python train.py --num_hidden_layers=26 --hidden_size=160 --num_attention_heads=2 --num_key_value_heads=2 --head_dim=64 --intermediate_size=640 --vocab_size=1024 --hidden_act="tanh_gelu" --norm="layernorm" --norm_place="pre" --norm_eps=1e-05 --positions="learned" --qk_norm=false --attn_scale=0.125 --bias="all" --tie_word_embeddings=true --parallel_block=false --init="uniform" --init_std_qkv=0.0259 --init_std_o=0.0 --init_std_up=0.0259 --init_std_down=0.0 --optimizer="soap_variant" --learning_rate=0.00772 --lr_mult_up=0.918 --beta1=0.95 --beta2=0.99 --lr_head=0.00738 --max_grad_norm=1.0 --warmup_steps=200 --schedule="wsd" --decay_fraction=0.786 --decay_shape="linear" --final_lr_fraction=0.0 --batch_tokens=65536 --max_seq_len=1024 --doc_mask=true --train_tokens=260800000 --max_steps=3980 --dataset="wikipedia_en"
Each number is 500 + 50 x the weight over its row's rms, rounded and kept within 0 to 999. Layers, rows and columns count from 0. Numbers have three digits each. The size before them is the row's rms in percent of the matrix's.

# layer 6 MLP up, 640x160, rms 0.206, rows 588-639, columns 80-119
097:444471526511480444535511478470436503618507439436445488491440588489561560580493474508467485423397460512443429508488535482
094:501582400551452546544552439534488415433555479536513566533438507472539422526517528499450502498426542522537601427505500475
102:504639553509455488447490537574466471397465510457462501517489487616518389602474539586510460485486547556497526476486479479
106:507438502445543521531441525502489440464464600558450465544442581367494549499506465526479516467559544460509487487577538520
105:472530524528530413558448482443540431541532539465547583524532485504442485435449476445477570590548543511457502509544533452
096:560461478509474474525433585523511512459487565497474540562504500457436543576521578562520385560499572521478530448495516453
103:583439437596481509459419449496483443455522448477381575560458487394439458502444493489627447510584557571480406440501431469
106:432544475474437510464541502531489424492375402574520527545554509550514541553503535482404553453498469382479476574487489548
116:427424508518547552479425497503498474459442455486517552482502621553515429604447560455569417378574515451449471484471531531
093:511451568510416454523575490458503534552430477474523546494477428531565513512490531436545594553482429495525474622445504420
092:505484485465522611479539531491555552490482583577546570558472532482529471493463492492547440419429510488542488518504577582
117:522493481460379526525545448524403406545613565643513453502613616458469589549466473494473603490504491357486535477467567469
102:563416523521433575555512500587550481464389573482535590524512563504547571491567472509490519495550384499418486425405643518
111:454500591502384487466454560544486433558527604570476516487500492433498477486536467594626481479583497513390499381530602587
115:461431509391486448580495474488586482490500489499457395480556485559483513561512479443514479505487482548395488541494501435
102:550532461544501493552517444434470568428579409485506521533552493493472572481457460438404538504557421531480480410552452544
102:551493535506532467524422477430517457477532488461389589570470524470478538513524463461418477508554493503478427553509526587
098:512500556450482472420396480508441532501563525550461583549398546504457490449463516500520442477459528575494473577503477509
088:500478546535573462516592452513591486547458408440454516430462449472440625587561515569531554521513469510462449441440528447
107:590451408488478442616589489506545575487518396591558430505512522560540489466501572515484459436443500464531480535452535504
095:561547514488491451576532475457456449537509455550545547453432559451556565480513536557507489596445533523466481542445470546
108:577543457530483502544549569554513402401508535458479529479509480410535610524566497488371514490492544552500525551450429497
097:457491451459479529516465441529467499440492446480443471393529471508426595469448535501548468556482605568466516516465543500
107:514499496404519429478559493436563478561465565507441548404420502456495547547559513451488394485534555527541522448517484554
101:467482580455530496421498597540571566509550528510472528434414410418459455417472442527459520522497437566626391479485493428
106:499516455566483488572558513508582470354513451502486419479549431467590467480538468486513566427558557515523423427572405412
104:412523502491556559512504491520457507432456539579482523463583590436473657437457522580551521550532513529507496528472500437
118:592502498513470512466505500514512475454517559544522479482461593494469530509499540495536487525478559583512456507447481467
104:476495474495546503605519434478415550438466525440478470483535510517459444522460587501541486409565540451396572453449488440
092:531480448587455463598440500436458453478518446550489469430582480480511510465525473534459604485503498468374424392512518508
101:528511458409459441469449495507436457507471498580565450548445413468461493494471515470528486484558529503609528430443548515
106:473564503471487494459543556475527535424512503523399420483503500433484667502519487479559508605442520582578512502416545490
090:499535459502518481471490552499524531627545503484585503533420420550499538504516474483510504495542482446560542544560597381
096:577536413449484554539478536472462550600482533475475440562481475581562516450510530496542556455472521422572518548484516473
097:505524549412516456463555443544572491537494506463507496472580453493524570470523399614533454547544553535444471445460524494
090:515511447527598512522465489516453424497460556457531508558516427494499524416482448474531413432531532515489519482495502503
091:451507534505485584496498499470456473487430510471381587528530465453507623450499567487487511303496397552489504566475496527
096:631470485465420461540565614584444528471509463492546515535440523433533425542451474441591514546580430520469542534446462484
089:485505567495502486507517388605542490417427439540482508423500454529479602511499528533529473495489536456514445500512504519
100:577419459514544507539524520494416474441447432467454497575511485451445553590576573528479495557543470510529609408492515472
094:449532430534518493543495524441461340597526471482457480464502597475500626564471445541570499438488498504507518499540464526
106:553526530482449546519479466449489511524470572493518502587531582468457547515466594440531463520520505494520462476477483414
103:526482483557459573591506512443442468441563476422453540557519450432562530441400546527538526485497552635430441523507534530
107:474548468547517504524564478441448445520434421554507461475479504646543541457536492389477558560522552536519481488428556512
091:503452522527426469453559531467493490525508554480437516535460459523552546505518573538456585531519450413400466453506400399
109:505570524452552453492589501503357456507487531442512517500576544589426588437505498465521432437555513570484562383495553565
090:420526525581517468552561517512531446474575474519385538489575515419491542509508585492517482473499492521517554540464530550
105:452492577486485399402489500519495538532547477566543488594565435436480434537527516508456405470531434583404483576513462495
079:578500481440569493626471561479536377610468492487520559478536507497525595376582558543488608519535463523483377456450646414
100:511437375474516467479516522538483478449513456442541570424404558527574581562526521422541518506549490452513540521433512454
100:503453554475481576484482488457446447499540428485509492500508516564600432484567459465422418522526534551496586422540528531
103:519444591445461457506489492575421585516566612538459456513562457391532634541554518495513506482427521557558557474553515507
# layer 6 MLP down (transposed), 640x160, rms 0.193, rows 588-639, columns 80-119
090:569471480532602520436501521596536421441492472576547514471539525470541480418619498413487436469525465561542544540552497455
085:448521528571554577531515469449461478488471479488505570520374571456522436472520489499524487516550441435474485568581494565
101:546495523577592520469500591522557470501497525485467436528479468499429430559487486522481543507544487452493588425443532527
096:446440471503571518510412507477594597504455510578573349504476469462542545508448466465483491557489541498475518589616555577
105:409451569578525515461530491578484560458465496473477569561494432493488448508447497493475427511529435538502429623494496535
098:405548579542528455493428442535497506577507444527540530382527534426475470541542615487489430419439555519509478501621555433
099:561503447513529505464539471497491464515456545532521480496557473537558515539464500499587537557522488441488496453538473482
103:484485522545537552453529505512420476455464525437555455506465593535558502491544550556423560514517416527470546565587480406
107:465558403536533442461534520517531450425568526555512497515545479535587422506525509465454471557379507450522572493607484580
089:478633470474463526445460476484576440465562434533516419532563544531458594481546526451477485564479532597526556474570390522
089:549477539486416538433504459371461425440522520555454554539450457505391477492532467565453464564543516419568538518428412515
106:545461493535497514478493482435485554554582533512490495459513544443497477568523496509454491529521518427549435523499536445
101:431463526506461484581557473587606475505578527493539506459438457574456518468510467467474493470570474480488523501374505526
113:531576633429488511498445509497460525594559504582438454562553564442408546513506514560526564558492524499489444513541488572
110:409432477479430419585538418529566582502519567483540505553465529361442549393474538529561503481374462569513517572482513508
104:498503585569541512554563470598464483459484469561526460519468426487510395500486514486540506359469489515522438530475462476
103:473583541504520564445494415506447441383463444460441462544475471498485552513560573439562393448505531521517500512531466576
102:476454572489395529525495494421536484476511411606490539481565544467485526615507574490508512497452467439447586495534558388
099:389513595609463457508578531462458464531422514450528467533443431460614539455493550467477510564440449477560616422491447527
106:519460549539569468480528499499463462518447562482579473478474495509587496553455462563432589509569526433481462416576475501
098:464520404547456460485464410492576542526536495533488513536614433500551553517463533542504517517481547505460519387514483584
111:486479421467484458469614472526437409472552488411557496475508505540528550537556585509410505547538430526529520549531404474
092:520458514473463570453491557496471614519458478516529512467527499512441539517517444537592535475525429548485433524537523496
107:442466571509587531568596519529621581551574529524589440478532471532450504499487570508552587504512511507396479586458537417
097:602408486497478434515380631485501445478509424544552516496526542571555487430521510486487493469437511441453545475484500541
123:517455545426554492543581448479473489445511489408515462554476480525459450494598468481530465497537425599553583498562476466
100:458548520562484457484432550580412492463472522510595564570448465545546538509555543509450524570552443430423577501507494493
111:535509485559437439535524455499496454544570589480521520568491412424433545427473522534518510564458436461602549401514394475
111:485423406469439548602470468510463518493476583447492531538482452544476481503508553444517542503446563491503598471422460442
100:518553422506503559494513503453556391434525423468431554442555557508440519451504420585478470512504484482554574495514461375
100:459533554487446443496559418443552515549494552534510457525548454493505495534584536528534500462530479503495425528546550566
119:472498499540538451606464504475423546544486547401534511427439439528459440487478480547524510552510503424635405457500514511
098:519441469536563483415530502499515512504541537457527496476499537507438536402484534557613502513560544555440517513452428528
090:485553609424471451492550428537556523490569480524533459403490520536464491612455500442520505591483555532477486431572514561
097:546462481463543476447573586395412567477439420564512518504454493562489482549560562447518524490429580473450554537520642468
090:418464464409539560510502380564600519491429476455508568442471494519429557564496527479417578533446438531517518565518467487
085:575564575465441525497543577460530374442526549443571526522514554432509437499579468499441528544536546484519498511526478461
097:457527520474492461439514481546508518502445414464463464505446480507458515565411549465560517548515539535513496459371543592
099:542577387494482446510529471522500495564420454466481511442519499503483498524478503532591498438542501527582611551404431548
099:470511553490471460462533523573611379512495419518416475517522537499415452530435530527450522485561509536461556600484567492
094:473472541466551455446477493514484510480532496560445504525523525482467458464493503608507520504576519473435435549437417460
112:445513510469529526594496498416476551443540472489490382514591505479485591556496460520572532501511514506454393478533399520
097:446534421505545530469511492563572593592560534419630491417407499499558586584445497501417584464525477508445503519516541417
105:470509537515515416487424584502537554489468526538559506494509450537510550503421515542445599555513447489556472575457515509
085:603501468513569527492522501487500458461501572494461517441541511550473382379456497496484486468509505499580392451464530422
105:613443476490483497464529476549491452535461523492512424499431524502494547388524496580435546540473490495487492520528496627
089:521455480535442535592463478478528506460571484482368523560505492523525541464513563377550447432445483510513591551527544507
116:512491536471460435524519449496477398442474480603484499524573533489502563449557461473497457495612411573389491424526594603
086:471548453497511479606498508514454483495567501584516547459432538615518469407502451503513585470565465544534401503477555478
098:537455531493507454501507549383386450498499418485482452533451550458456444512515399500580397566551495492488594572483515507
091:469494481528585565561443598503453503495543545386569455473459501488529536491495450447404510408502436436565484495542418477
100:436577492434433510499502466514486598496548544447497463471466539476490530494525487554450524545528493488559528540591545504